Each number is 128 + 32 x the weight over its row's rms, rounded and kept within 0 to 255. Layers, rows and columns count from 0. Numbers have three digits each. The size before them is the row's rms in percent of the matrix's.

# layer 2 MLP down (transposed), 448x160, rms 0.0467, rows 56-192, columns 32-63
106:079185127160170129171218171101115102169108143137113110156182146109148134120176102096119174132128
093:177136160144171138120225196098104195161166170113202147114106119061178132136175164068136146125140
106:126143129129136117118222115053125131168135104116103112122185164171156100108134123114104138147101
089:130084104149137114101134085141162105103159151130129141141060103112150171111108139137080127100128
089:158159045137143124109126073085130136073072145176170176121191093095203098148105152133134103139123
117:118074090159133125112208131099130119128111154108090106136178117094176123106129110083134162097164
093:154211163094117121104191180130129156067136188144137148105111085138105077193126122124134116162124
099:092129175097184097110248142112172166114100145087135059154161131120175084142171085128114182139113
075:130142098129103099131149086140122118152135088116110194116220123097134088166106193144066136191179
108:135069143068099128179113101098121116168109101098072121097109124148136169148103132084118125145112
109:110149136102105092098255141126138141051160085110155141134129121139176115157099169065104119156102
106:132092053068164135139136141081216103155083146070105119115135155122189126060129157084094120144113
091:168139078132165133169137129142119085133130142146204147181155140119122171151165160172117154134102
100:127062089108133063149132162145155153058165181159099190095081130106149149135146078099146129151195
109:143131101122088096167192134165133095146153124127160166108137082080138121054165136179167122180096
091:137079115120155185138000142135133128169131182188136111195146147104087128123116139086115104143143
114:120170156160116069117115126113158140106077135066132087078097165164145150108139162137169147118161
100:084095153090154147107220145114087127124132079103135090092169181141150122139109131096083147132126
106:144032161106128222125138111124103165131173122176148105148197099098102135116130160117133152164092
113:142107079123153111112110123132152093152106140172130111168148103115059086097115124131079154146111
111:192077075114096171139139091124104116158146105143192077183122156194134117128117168149145134131080
104:077081114117114141121148099155120098134145202088096162164118187109139128157167108106139117187166
108:110096087143104120134229092102118069126077160124101101125120116212116129079130126108119154175147
108:188097112113164098126157124063132092099117105088112165130134165167122069092138082103172104140131
095:120169136101179198126027111175135094139182117134117046119097165116042132095144095112145087087126
072:138138099151124119085163112112137102145101118137148116148105123074129074176124111121165116134099
100:167131080169132116184026126070088151167127172133126089134100092095089117147157133124155139143166
093:082115115108090114108121204134138124039178121137155138167119111116129102135073074114111088125186
082:157138093171146119063147166099095140132099157102088153116093094088144129135091155137066169115131
093:174115138109159183116110102150138175092180105158170139128119156166120078074096142120097124181199
073:125164110088160161129210152109145077111144211128085040104095117130135098112133163122117132123112
109:115159138149149113098144187104075094141131146165074091118143087129175121119097154158164105168119
082:145187112118103078177057113103137131127125105112152103097161122158131103190132115117151153050128
095:116086128124162049077157128154116100139116122203165080138166127105114116119069122128151132142093
115:147101140127115093081223118167147158077134149174110130115105122177161056088146147183112124099114
079:116189120119140098166128091167097128170128124119113074138119117111146108137170114154123078133119
103:150099116084139143116173094183137109096153128052134159103139141138098176100124119128171167104115
104:167153108145154145121240133057180105072136148134130140130148131088184130106127102139121152135102
095:111067103081105049126141110087193111141119111123128146137121071147092148091108117178182140109081
113:103170120180131159181126139117094145181094133136066140139165141111130120080153121115145080104154
078:120090157174156123171077090160148141163113111075122140136192132132119040121116120161176109109098
120:179094122128152135076116117164133130108171079146176140127111063119141158177179177138161192053102
097:085212102188143095118140153142111114130183093116143114164182162183108085128116122141174081131088
090:094106147120149092131060117142080144121120138159144108107157164129080145141140131114134059129157
093:209086113145117134112023144098119165145105179090084146176134149122141153154179117148164087160151
113:120107162123133181111183151123093120130142137167106109120097159152125138159095141146152117112110
112:141120134143129116156144107213161118107104157078130149112139173169118096122113133122155161107100
091:109086089151125147126119157056141126128121136187175111135111140135135095152165172086133143114165
106:095105159182153142117082133141108108084095132118141143106141128087127085110130122105140128138100
087:205200131117203155177163117163135130111156145161142111162117129135102147091124182161142184158127
093:137096125141090112126220157116150142090112106103111080109189130207182132142143109087162111107133
088:121075149110215116161178107101150181140138131108238131159095141103144114175146123129122130192102
091:176097126092117159137041096163125131128118092139124131103098071152125160139216157082102119143100
094:116135107137050084077114118141157136083137130117179182121143126118164101112118088153140111109125
130:101087177044150124124175114127143118067102160059103123160123162117118095100130126085156143118128
085:125162136157081085161126129139119188181208114126091143113157089086163111115121107160082165112094
075:160130150131107079111115087152149096144149219114141137166117163110130120063138093081169109133118
077:122140098138151125149154094157148125138153119122123182118159103139179128155115108125110119161173
085:141104148137147139166176143138188081155065144122190180216085126129164211115104140162140164137146
094:097069122106091128097131119169096124110139138136089141127116109094132196210166123106087086146104
116:085082149157178136141064151129124130129132129124144105150121144152179143117103087142136125102139
095:149073087143154080167123120113169137141093158141170117138130138171136107057152165088130099147140
085:055120167126137112137202161107183152109126119120122134088166130144126159099108082118135111135161
088:132100164136108106113133129201155135112192124159158146146136115164104156153198138128093141131141
093:183047168162111174128033177130071172134101154149129110181129119120094150114157096142139112165104
104:117157127134133132100032202110098161134133117142183117129146110138129097171182140125114110166079
079:076060159156123021120102107220172161125093159136095102129072114082089109144115074168121139112129
109:133079179123171148119125095172109181092103120104125086133097181111155122089118139122140134181126
097:137070149111137018108177120170172100124124077140130177145156156112135127065155120095107170138178
103:126091124139153153083103150122127101108193097135075144128069183100088102140114182149134113108130
112:111124090148160065125116159156024134130089071155156099159112162124169088083100119149130137069114
096:149126156091168201135099121167142099151123133139147042177132152046149118111117164143109144132114
093:177150130093097109114092120188150135091106178136147167145136065032110083092152076105078147123107
107:110082081117112105109000149086068141098119093072083150151111098173133067128101106108108106135143
094:105177154082139091160147133151065156166168156224085096129112113157075140129114079095161124106155
097:157099109185103183169129240082150155095137075144104048090136120160070181159135143094118112155081
100:114114154157162109088033102125131149144167064203118143135101154105118161116162135120126126131175
093:156167101135101128154141122112072112090116103082169064119065175126110111137109151204121110125112
100:192175123085097091139075112097107145183124157040122155095168091164121208170128142136103155122081
097:127104064099137133143186147139117118130141135144162106117149158090083109103076133161131112166106
088:112148119137135120194035116193078107115110101171166114146172160103124156131115097123129097129136
100:166084203097164120127039094185127175178180140115089087103116147135115191148143130116184152129107
089:114171159113160163097117145155121095086135086064117162091111134053091161110184178080115097099097
102:143125136070119067123142067214158117092098151138129144127088083128110140130132140141117105089122
091:141129108148128173159057063097087106153138119165130083105139051130145129154144083135082142135143
110:123119138138137115083081103082113144142130117132137107126143111110150119169198124089090176113100
085:150102160175105088102117176122144206079126157178123141145101168140146140068111137107112081084083
108:166093151188126105147080141103130113156178117174115170107120120093140089136134089168136134059145
101:134121129104124167070104187223138158047161208160160162148142098109126127102147116095149122150171
111:073192176085168169128028130167171140144098161145108118203167089074090133160143111170118135134138
108:146120130133110161089185061104126156098155112160094096124133121159156119168153195126142085171079
085:107200069134107095083085123117162109185139105106123088115172131144165080109112128095091160118147
100:166084151073110094150139122126109141197120153122153135119176139077085131139132122135157100129109
083:088155143100150089150105145092084090123173109143061121124149178181165107102095140164163094122140
096:120105095070136097159074097149140080119154098138128126084135095108142131145155092084108161125158
082:077144114122078206106084119129098131122131132163201106109140136093112153168126112082179136134096
104:081095036130155137143094145112077146131099109155150123075097114091081114123160147088141128128141
095:117105094165114093127178142158110173085091174143095098134095087084152129155144140075099138095147
110:154200148096101107121088130112160167235134133088118118139115102149151104083137078115131119133131
102:109124098142133134156018126157140167148114155184155179177102109173096095147159105176143114131168
094:171062100151173173141030125104155105126145169166155129101134130149078050139116118187175073159132
087:117134124146054101131119097098144120118135133054081120128144076175178142124119134152134085056132
099:093076137146131091096101161142136118225158054147122139137108127121062100122131124147114111108057
113:115108106103153152073134085148138153052203093160111106102097113172132084203115124134196059135092
097:128103144093144128114138183183114087149172040191153092170143145156144143102126157109158107100114
067:144129195149101165132130142118118136181108142139121113146162131132099083151116151162088113151044
078:087169139108136093099153080138132114098157081159157129175126098178180076132132118112146158115154
114:160143137116115133119124108117120129073147129114147129118088107134100143099112155176145141165124
095:130124099119105103157093157120154125131149157132095207087094186144127163102129111151099096185098
083:111114164096165090081065105110106134145083091153136152107121076193131163075139147145153157141109
098:164197090143116122151112103164179154158091111075181142113159129150113070161157094138111132147162
118:155199195157161152175254125148184093166120164164142113119155151073105175135177158126151130111105
101:124159136110121121127178119121148135130134133152186154157124053109143178112047174049100079156136
102:151197097148167145127187099075142118129153130092140087119102153091100184129155162132158149091128
097:076226126090134132086164131144163163125150156164112127135162160135185106137129115154170144111109
103:170061130167156134091115116132150140166131108173043145203126156101134127089146074111133123100144
106:075134125164147092110111197178111174160157185135161158136143090162178112131091064115148116091146
088:123085074145182124132074136078164104062139093114181081144190174130078087096105093180157166151187
123:112120105131142132159108124199144089169169135117200139135121067121101114143117156111110156093116
105:110123074154118160153103082120100182155151141086146143081152148132162053127156121096118140176109
088:091115098140150080140161162078086148162119078139074082071138148095115116152125090176049109148114
103:189116069102094121100143147121107137145143102136145111094154109084139163106121139126108119083150
072:154057118154158123151181151177166147125201171107127128119085063140152115141128118154110114132168
089:135153139125114068147171213210160090146138143103123164139137092087101162058198171086126163086102
090:102054120142132151087085164150114088091044119179114049150128094135090117181102133159131110118115
081:147112184144119112170139102143149111113093125112079175099113095146067149109142171105167119103160
093:154129135114077109115132112152105131111113167125147139080138122112157145106188154164176141166128
106:110177137113113137170000096104116122191083118060128072183158162093096139128148133127111185153114
129:086135131062119153142100106117154156141089210137109068148120165105066121082102109101094132158135
089:108101128115150175144055101090142173118146131120142130138135109103072175124120076127146093102119
111:142124131155096149132070122097122167165137096092157136081111112155155108134095126169081147099120
099:125117143139124090138123078093114105159185152076111110113135139082129156083142103144128121181136
088:186084115112190168155087178089172193113162148108126132148139114120133105131151116141064095071130
090:145105133113163131109197131138131154101129131166168132102117145122123101065137091190168119174126
124:161108118081070122141131133141149107115156079075136165131123157132133133086095113100073117142110
098:161134073115161130141145127150156097116154148150128192090124147091159123126152130094130193142107
109:063164177118161144087094106178167099209124125091134182158124165110092132109137121184126153134085
# layer 2 MLP gate, 448x160, rms 0.0648, rows 57-193, columns 32-63
094:088130143105119090123093153126146085063128112179067108140108143129100167137123103192165148131120
114:083139092143135175072107089098153102152106152156098156154133147153134090120120120155145100174066
088:165147145152146094125156106091083154136148120119112089130130106128118121210122105120230134138121
086:123096190099102068176168101119081096120121128194109101121160150126161133180083170138191131136152
128:136106091110110123158074163069172150169168111127079129085131146141124111165099103119164134182132
093:143079154127106072089107088130135110157120149071146151130049194076115098150143151087093135115167
111:153155041099153161128098142144061143162104091149140112064104093131106135129099117117097099063186
074:142116109088074123091113131126092118098110131154103164171119142107144180124105204171141095153172
102:107084102086151147166112118120115141155094140102109121088101122122113159096086080149124117122122
127:135116193118153102160142111131138173136102117122146112136120170125145111106132171133094170145134
102:169121150090120129101104129114094128111085120103101104068092130106105094175071078163187116110083
089:153101080097107167144118150083119121117110130124166156099076108126147139069123133080071175154081
105:173126142079121176170119143102130083167170066072192140109160164102118185085121183143106092119102
109:113129077119133154139141114173128151153139168146190114173142076065129150073136148132123139117149
090:062079102134089139080144141115073138099200117116126163071142143145139150127102109126140127075097
113:148099111086112171150126092141067083134150101183112135171157106085055140170123109135086128101096
113:116105169135134151116083093144111147145193154145194137107151113121150132155152087099121156144117
105:131114114138115149122144116071121173133156140147129099164167107053115082146145177142169192146182
118:121100148115126100146130060135136143184147095168145066182131099102103108130135122129101091151126
110:121150181174119143146123163134096145150092129146155144084104149134097075135116146150121190190171
103:089113125097111126136108106126151122128167124088128190127117173140096150143182155131079211138140
113:098094172129102150064102149072125088159121182143164084117154151148089107144135149056147130158133
106:048090106176141114154096134087109141112117093167117095143116117122114121158121124177096132128084
090:120159133153070181122087182151157066145139126124113142119081123148132158130146140113158111140073
069:171076161139103128074146179091076146115122090107130117160129146107136114140114192157171093149122
100:100157153085205148084145131179184093129129116170151158118178129156134157090090104110051114145063
086:174158187088165147170135170116154105127122118098125114147116127135147196109139105194167199123128
080:126126139180163176126110135165095139129143164114117139086140178140097157129118099169159125079115
087:131132160127178092138088144126102086191076078093077094117107172161104164206095146140064098089103
070:122127135105149185114099161097176082129134139116125124147141125118112190078203196162159130142159
099:149142072135075131156125130091149153127145040110136135113117102094129147140121127167122084076148
077:120115117121163132126128149160062133163143144118150142097111115138151125197105185080137074129035
091:132151104124139099108107106133093113123097114144161157096130169122170119095128108122110135073188
127:089130183149120122123089171157145186152119103154071142131148097098134100128181158156160131128094
076:100153101134107114101144127104142129072103082130158144102098164124126168179097074103159197112145
102:110134105133098206162079094142098084091116159096177090171087114162163106103135160165099114137103
102:131066167039063110148151152100148115109159089127156106113126134139118160103140183136223128126135
088:138160165125152139157133134200089114118138118111174113160099185141186178137113193134104037154153
113:181105123106141093132095118170181067181106121091155073132172153121099124088088164172119115144156
078:138071132197124107109146134112081155138120114100094082047181140103104085182112153158164143124079
120:102130130148114114149098151093174126225087109115091159171086179140125100103141105109115107148130
097:134156142153130153172133155152104134171198108076131090158180144144129147146128170167182076131070
089:039098162159176116148135091124109155089124100158125137149157143148138121137148118119134111080140
091:105187089180165105171144131099076114118103123114103085174097095143121095137121115098088150117140
113:127107082127110120151080121101144161067110124168133153166133066094121095115135134143142133095143
108:041144131150091136132072124132045128122166087131131132165103121135094128153173085108141150165118
088:082161132123063135066098060115079183169143156190109184154122178175161099187170163209118127144122
103:155088176100124119140146147085105115124144135112137099154110103174121143141115107154134104178196
083:143111139196109167153077134172065056163138141153099139132161132158130186136136099102107063103122
092:127123153114145153120151157137124153122158100189130162134122125144103093119110133165106122153116
087:142101147136172125123148165140202134098081113126117091113139151113095154136148139124149095122184
097:099113128141100153106107134076095096127167132133122149140153185091115132110088096112140156141148
087:106141090179153091102102095050104157120068131084147123133123062151125086140077141170096061121131
147:144144113195132139160124112070156142175112085150100108079170106129131182154084146141109107131182
082:102124113129106097118136110087124135156103160157147118130129104106220118096153046107105202111171
075:137112100116111107116164184148150142125109144130064089163131103158059113090114112097086149146116
072:147107137076220149127130107158167133121125145135099100135140129141204140106168166151164162091114
082:115098108102099099109114089106102158117131118145118101063105157124097061149156106119072151116132
095:145131158155140109107159146113127166163084079166095146156135181126134074123094155133106133091145
108:080112158166150179117117141111148138150162082102199136159156157112124193141111165156125129057123
094:074084110106118171090136164089119126148161069171131083131131118094140147160134104127165174106139
089:091162129130155163118114102104134145143117156130181094140137140139144163121119106120046095106182
093:076149118101092140123094090065193130149131138147116188140079136118117124115111105083150112100164
089:098118107118185175142101124114193093092182116108108160076105126105196154151153103126108145131092
102:185133149106148137140083154134140165101108146126174175140152181134162131118170098124156100118072
077:160216106078098185124138142040130092184165154158178093166160063157162139098131166135111132119126
104:060134092114163130136094150074094109166112168137063113120173104123083157101092106093093177120127
096:083152107165120195113127164132103136154092122139126127143151149158124116148124119123073110122125
115:101111132099121167168114138128145105124162100104170166188084124148116146097173136163108108119127
113:130093139142117149138089141131050129151098114159136141173094159092155054103089087115136123133144
092:165127146128078101138153163094168148166137122111114175107173130165172089096119113080125116112173
102:152123122075071132125118182127081140169130153152155145146061144159110161119113104143182122144137
130:167093165146153201155153109150135097166124144157151178134124162109100169163181138070188113138093
094:111152184067180117129109184127102121149121127129060092095150159188166155153086188112165061123156
090:164127140156087165134124226132138133125109127139152092108121143113062136127142110078098054118132
098:135058156066077141097146101154139094115106110091120137132134108126139134178106124102121174114117
087:132115118117166113103150123089129089176148121109142104098142161183171143138123175207172119135140
097:105114071141112158128139133081117148125071124177161130151165145162126135180107115167110124140120
100:102145142113134098135126193179107211068129120153108094098111147110121149123163149101125112071110
084:144169082110134110218100110149084078124094138167143091147174126120129184140138097116113096087113
098:136106129112172124153119174109137173178096133105098140124057129158143204110098067153117072107120
086:138156158118174096151136126141108124120095168108144039096176125134085072086068162150157152156093
096:094065126095134142194076135079132071109133086105151152092145141125176147149141145142154156147156
092:092140140140068132143089132162116102146105188107177176179127151155060152110084106133111113113181
105:125158094101122134161168154191115100122090081106067141092067122142128114117075153142084072150146
084:087193109089156130119078113168121119126121138133169141137108128167130121181139173135172129155145
108:067090109085131184132099145174115161062091162154139066172064126136155156123121084077114126133132
112:133138127117104107039165133143138158154148141091147113171142126140158084119135105199116123139182
107:161097078146118159177105145075144124210151115119121113091113109155116152112104102107146084164145
105:088172107133120115121071119126137133149104184030156108122147168137128137076120070116125094161113
083:107130142154140166175155135076084134091087141118104145169083117068108139145143074129133143170080
091:137108127139155231174116129111196124150165079092136125202134181129107178114180134127121165179094
080:163119142139125084078131187116131137101160178151151128144173103085109154119105184142144125118090
096:127117090127126121098155146082178139165123090080125130106143111101135083061115107157070134094141
083:200181167177177132171125146140172129181171092062120150145137128197181162141118165191133080113143
097:082117164109087118108079088092130138132139086121133118141106203126133127156123068142137142158106
089:175163142123102109079113148157114141105174103118150173108181136126181136148105181184158151087109
106:174120204136188143175107153134099106160130092115129157179179135108110149135138095146153113096138
101:134113180135172119120154177111175116159111127102128128158123149170126200149163122159130125119127
101:121123160142165138160118157086098182185143119117117156093125144161130137198096087087099148131170
088:106114139135128074139146195133107128106136149186129112098102124136155097156125115112148185138118
096:078081105140137170137109191113142101154105118142182171091090088140036146188152133197137102109103
114:094128116130100103119129204173095150082159117184096075101063124036055111115095118086145113090082
093:153072130003143160161123131106151091162165083177145115136125121155135161117157188139135093110130
064:143119152051119091146142134074144105111164112209148151139160096151100175164187153098088112101120
073:133157108080118100172135128100162137172171106176072119135182162115105146120076131075196131113140
111:065106159125107129179138160124082087159090119141121148163096125075102121191172134156108183115115
096:130071129159119074115117123137068179079164144151162131166165070142078114092101156095145190168123
077:115146116122135139119057164131124136132190140144091126101139101076153105125081111122152111105190
097:109145110102107142067135139096156119053121119125160121132121130116117132103130129168123149153157
144:179142148120162140157109138133108108196130082177151104134117152075108163185200139115165072104081
098:136148107150101113090121099122068144119154150151183114190113089080075161147068153058148088130087
096:151123160147082087089092167176135101139062116152147168172151136132136102117142161127133190133140
094:098178139079095129100099134140118121149133133127081118115083151113142160061098155152124086136026
098:126163171082080127180115154105107156094162127142187128056113108152102125188116190097131089137120
107:156128124122152109154051124150185076145110103094132199186145149176142132143171174156124125150147
091:081083134152095131151111143127115109131159115157073112116114120138138118111140104097099128102119
128:181116127149148186066098131113134137161130127102125090200147115090139126072123169163162106184102
103:172131126062191091068075111174115109135129140065116128104070130131099162129153192172136126133160
096:123067129158082122106120143128182108172133081135128142063095107067139119120101112127061089090156
095:071093080146098104074129110110127133121150077146159152139092063119098112129176127119143073164087
071:120187128069089109111107139108075089129109080156094133142071148184219138098147149062146150119127
090:151110145138168089122139120088122190104108094129171133126084123136149127139107097155156130134145
089:122128151082151141165131112088142143119176102114119175143152150136097170109168168079204196126096
077:111100117113131118157177129141115122122080095166119127190120149134130139148120149138103096093114
094:089158124165121101094133134054166110136104107115063116182170134152051149149134173180146182161112
105:158094140094167172152169180170123110183176127161113142117086112144117115167142216095165077063153
124:126135060102147183143038122129144162165104094141099070090106118094037120153105142123156112129173
085:124111122149098125146115122141155134132167081153109161183098141123162120082145064113177147108113
111:162167120133114152156074105116083159165166085088140137071114171154127097113135163146118141113101
096:013156109145139146154083112159145072198171085144109123097082073120083136047124070147115098160140
087:127091150152114141162133210155116085186132116097160117142091158109142136130139103139106097135172
084:088109126163096118145093078088118119090161081114140149155139139124059122215170130126137178111116
121:115130148132142101106166193112147141161145188098164103120155140150126109131136111135088113139136
095:103128139134135116155144165148126094129134103143141152138172068137079133116147194112147168136104
110:092212124174084159131104145127153130120095135129065091128145164117085125124155109108150099189117
088:142127094104129122134117153141116182111047103165154134220096165172151141129127112158099171157068
# layer 2 MLP up, 448x160, rms 0.063, rows 57-193, columns 32-63
091:127132100175147048063177158134133158148130133147128122160161084083114137084154135107118105137132
116:118119112125180161114094111114139089164104142114114150139154157136156151129154108133147135196041
090:123104130148177167125135137103172117174117148115074128133086099115234149119167116154081126132170
090:120180117059113160120148185184162103146110131037113090121090155108127157086143127102081154129105
124:143157135129119131132142111133094128169124140085071105101174077073144184104082172064128159082149
091:186156074130152181122180162157133199131113083168141104126092103165193084100138114192090108130100
113:139137117120133139181089140124036155163146167135155136109097100131114152081114131120130118081163
072:125134165131084152096154112090138124103137075099120174127155157187166169106177179080166110138122
109:058139145062093093151110129093120147144117134134135184142088141125150082180130072101105146152119
124:099135212134160140171096097144104128180098144117131155078083193153156106121145088179125111133140
107:193108148062079095095146128127162112088104110084138135091195135110126120080070139195157107140127
092:136097146152170164149130131102167120098111163127127079169180109068126096096113147213156151101142
105:055077065151123112134148111125145167125115196125080135110097065162121113142176077106101165140163
109:052134088115072123101113043135091128123104122102162108139091105073122136105129122143119131131098
089:122101095141093077140146115112187147142102167125101185133116141095132098135138135147147130166160
115:179115081131104107093155156152181155080141106119076155130116118103128111143127174087130157074158
107:088102181125132132151128112107123125138206108144159147107139122134163130129164045071115147138141
107:118154119108111157138081122111135130155118119158155140109102159175131110093095106145065146127098
116:133145113138191142122088159107091088125110143097158173124169121112116131134113104147105178144097
111:121151148157145136138144135164138108105164110188153087193136156158140141113126134128096086140136
102:103118131076149129127173108140151169185180200088195147077158155113157177111133157149108131151154
116:067105164147084123100154125089129093143103155132089064128121112158065082110105101080096142164138
106:174158103172169091161133130090126149109176095084103135151100140157116066110137105129153163115134
092:125123122124196156104074146142123108141112120160098058147119165108103107173121069152144092147119
072:101145100149079168132139160149160156119133120133166151104092118134139164069073176131107130074144
102:089146059147071084151144147118171124126107130121136114151039091088097138103130149119166128130117
087:100134191135167149137186099182123112116138154119169100147078105150195106138098130148117137079158
079:141130067153139151098175157187104103102132182122144161099167120086145158112136127148127107085118
091:168127180101152232131108137155130096084170109100133111184120156145133151084091162156110105182133
073:072091121122149115095108142124140074146088156158096083116124149088144139171171080102138133134064
100:141127158170143156140139103085106110120126151144129067165176075203114147079088181178185116146132
077:147113082110089138172162115091135088146137067113135140077158130147126156129127153092137151078151
092:157132211185166150153113121133091114063128113127136153132161128217182146087163154132110088153186
118:093119171088101106113093145164187152162105119172069152116148091074161084091172175101120141095093
081:137117125073117093146173128140161100122160145131152072101117135078158174153135204123103127137181
104:182144141143095163128094068167138136064137142058136155149051098149165071075157098157137173081144
098:158121118116119103036152117162061079099111074154083097112153133053130149175180155143195099110112
092:087106126169108061098144110175119129110111144119144129195112113079093116095102088082151092080133
111:129121119143100111191139105091114109089118148132069129112135126162128186053134204073154141101142
079:110202103137085155094135122095131126084126129184109088074141103179112187136122091116057138156138
119:197130117101165120117132165110163119147133083151201132118185094117121143129120178149142190145136
096:135144098151137125107100180098119109143198087101146136128124145164124099172112179138182086133106
089:105137146135141169166106079152112136143063133116115116139123093150144140149155088104101165119085
088:118126124066104146118130173125115134096069091190039129112161137116106085112043107109126184140072
113:099137128130138126173173158144092146182140089171112114093124159127125098136137119106134132126141
109:124118120117122066160100105197143097155101154098091112132148151168146096123130115139131192101092
091:082160115154135145141158136126091096148172096160170113149088124113090091179134200094110171127103
101:159136104161174064081142094129068098096189128147139149136133123124128146151117146067159164133140
081:162135177095188120106055047211122101153117155131091167131147099099136151100151139212139126117124
091:140133151145085172100191151123169166119072180122127092087123088196114144113053115102124139137100
087:148163163124190139106103145173115104156133139139113161169125135177116162108163130120166054122179
098:152144149081169120198106101177126146132152098117112107116145122163191158151171106186112120092104
093:137093099171164146143124088106176106171160077145082137119120158054139132098170139166119099109081
127:141125110110135079113202108169069210134155178179110124103117101143144091196179103114067173100165
081:134104113132174105154107103087107157106138159103191094155105050097119103164134152121174122088145
074:194142145171115166177058137131122146122098138115128142088134132143185119146143119118117104146142
074:079172063147116113123161076125157148114158116163124134143121083101099083141104178168156173157143
081:176138099154148110138105159077108133123215109138116168130119151074097112089128068127124093109186
096:137078133105203180133179164166148131166145141090080085119108180167128120115142228094126078108165
112:134099164151131143140104115149132130088078195123176093137189122135134159057155074157153169156128
098:119125148109194067125182128090239111128130127114150119156150127122169166061175124110147124097122
081:073136132131146136130140119041222145151129153064141109096171106131150168110135052124087114078196
092:152137157152123092137136142169115156131156109075132134145248120076150102099120101169120157153096
089:135144130180114116130136119126102144146063131124054115160136129094123124125139099118110123144137
104:163115126128145114115146155139184121161132110117162102126119141118133106139111211138176116111130
073:055133120154119079104158118087081141138093158191093130133136124117094134110117182150152151152144
109:075133131070153175140099108183121177161117131130126134127117189128163142105159110123132184166104
093:087162146124070110109172176135110139172087129149184136092171141171118078073091154131093147138159
108:114176119106115061067103107161103128149102088139089145118135186167164103162144091140119117141165
114:134132109122135061100126128166027153096110083122162129154112157110192098065112145174155127093107
096:105136165169073110119118191120090185140139149128108156121127135178105104132119115112164175135158
101:094122110186126106146112071148133132106117104125082113121215107036120069138188087122009168167074
119:081129122126092118134123133115127096108149168083053135124124087169151073074083093140107170135132
093:152161122092179140149083164118097133150148168125131106112179102106109160144121126167160062155118
092:094098092147119170160081151088168159109141120097191088070184100120136121132120127106151150197116
102:176196145126139119137128117195109175132149160142123128083102153128127079106158081117123149138101
088:143174137121147146154114156114110126118123148146138094143087137153121119153174078189130152076161
102:158141142122162117125108120118038128137087171070112129078168136171197135132103159128147098139119
100:100157144176157139126135153164141138120104133076074148151096148163163154117189105106121081098040
089:145194132165173145091083108050086110105087126138132098102168101154156138129096165090118122141117
100:143152176140177137139143164140012135135147127143150119152136168167087171171177094119117160173143
088:105110159137066108115143169144131089071106135100156111126159128142133100135157132114225106208118
100:153151149091121057120135147186138104119137160194124131135078101144091148105121099105029130109135
091:176164144083122107139139074082127133111083079150099100104186147089126132226118154193105148110111
106:152199134115110102145193145110131133091160114161115140078146127168126125080171099130039136130156
079:172133169096068112129167176166157208121097127152125129162115147127141152154142138086117125107063
110:150150144184153112148127138132112110164128074123089134117146162094142118142205103137140159073155
109:166100167119091146156078105099095077117128090111125143136097138146121124137189197106087148099080
108:123125171114169134100078097200119131095123147167162119156180123162115128100122159151077113148104
103:143135103116141138134169094072083085146166143174080063121133090121102165147165158107099108159118
080:131189111208086077114153162151120115136110127123088111169162090126176121116158185088158112133151
095:160127130175122067132165125134124182156139093103168156171162127109106087105150103120139085169146
083:159094111070091141111167135119145142109074119132216150096135125108135141124188173132114145129100
094:211106160135156161081147142084107154133073158108171128167134150124143120154091130148127116114117
087:111092127098173186104105152098099127075143149169143132139108144135151191124117153099139106132078
100:091192082059103136184142102104092145128075100207179139116098136096105131135164164097088153135133
089:117090119184114162145137134154132147137086143101097063114163090111137152132087154090110088127069
106:143187161139084119063113133075196164181168109111122107151088127159136085097105139134107105142150
107:128085128051172140156138065133150134076171136184092123110140125166126102106121163094096140148170
104:130096142139132125142095083140151083119143137117183118112129132131131143121128128144225134139063
090:086160143145158084198087142111094129132113172172150104145149162109122072133133105112147185189118
096:064114100156112115109143157121114112171114096111137163139157103168038115173141127094121116164125
108:136186095104124150146115101143096124138120145120112161137155099116132174162088169147102131140160
096:154174125083133143088103190175100111087117063163118070147153118119147151079075148116091149128125
064:150147133072101129138104177081162099078102069156131152103072095147068127102151107170116111145132
074:114142126181170197106090152135100160121091115152120151104123101093156100120164105085119154144134
109:153136200154145085140149108111120095130145144102159144085088147138106138152160188184113145134141
097:128160155136098166123125191134155127104062140089179163092077156119208124118153122180136130117130
081:184124127100209095092166115166150136136106116151128144092178089154103157137103139114122131100152
095:149092164135163144111133140154174072122148174138153131129164173135204160133203177214154126110177
135:165094169137139187134126139141103075163132086188174191151104136109120160185181155127231117114099
100:151132149153161154081083150106070075111137120128143132160168119111131158156135115120179057113057
102:128167130143197161089132131097130109088134130100070092132116129116102116087155134129174100080154
090:079149121101068192124111167058122095089192051133115164179129182108181158169131105159150162171108
102:235123074134117136095159088169127123120087153131093116123134119100085067113132105107099099127167
106:093079144108089090123108211153154116128190143110146187105140118089165180097063093145145130093117
088:162134130152107078122150148152135089112168108122178126134097114132145142092132142119176132085100
125:107117095135134116148105118189098104147157148143149185103113075116129104125080140110127078111114
105:105146104124118130169150093157081147098131160099107124113156125149221122116176132111120158141132
098:152076110186115117110133124114149072199132117106116090045123106104161142142087125201058058076163
100:172082056207163123140122137130162162145152123091195220141121076129136122100141081099083101148111
070:093098092098103076089166160086085144115109087157109163159147145127152135100178093168140120119163
085:067134148173157106139180135126104136163149085171102139133085149156157104166070099080104164116121
090:115201086182137106101182159147195154098164130091059131171168126078137103135132153133093106110139
077:125205104093115057145099095117128157112155093118146115144152145108151081145173098065191151152189
088:123108106139158086135089101140108139112080160121144114120151081109171132132126165176166137139107
109:169086063164126137120173136109115109133168152135113134122116133182047133121126126134113089139142
127:128121133029096122136127124131151128120132202128103125132084152161090134083142124092105129141132
083:139200147101145139163067092122126143091097166138101124132130170110118179150122101157164130157161
110:112083142110123118112102148157141108104124128092158164133090097062191112139132044102132146122085
095:073119126142142093121140107104136114144155111097111101122111074091112170037141089196116106157146
087:134104093142192172061166096095163147072121136139081101166104105130119136178128093146104113096083
089:155114130128153088156147164092163142130123120165168113067138124139102099064156126218160127141158
124:080114182125167087081148108116119121141111121134123145110111187120168107129143157175106105118057
092:121106153108154140087130108161155184151104164126112080095049139138103111160085093199155111081107
103:122101202135115165108079153185117074178179125128175195120102165108208143148136113214191110119105
091:106166109138115132108089125041130136150152174093131085124148083055079149093119145113100118158177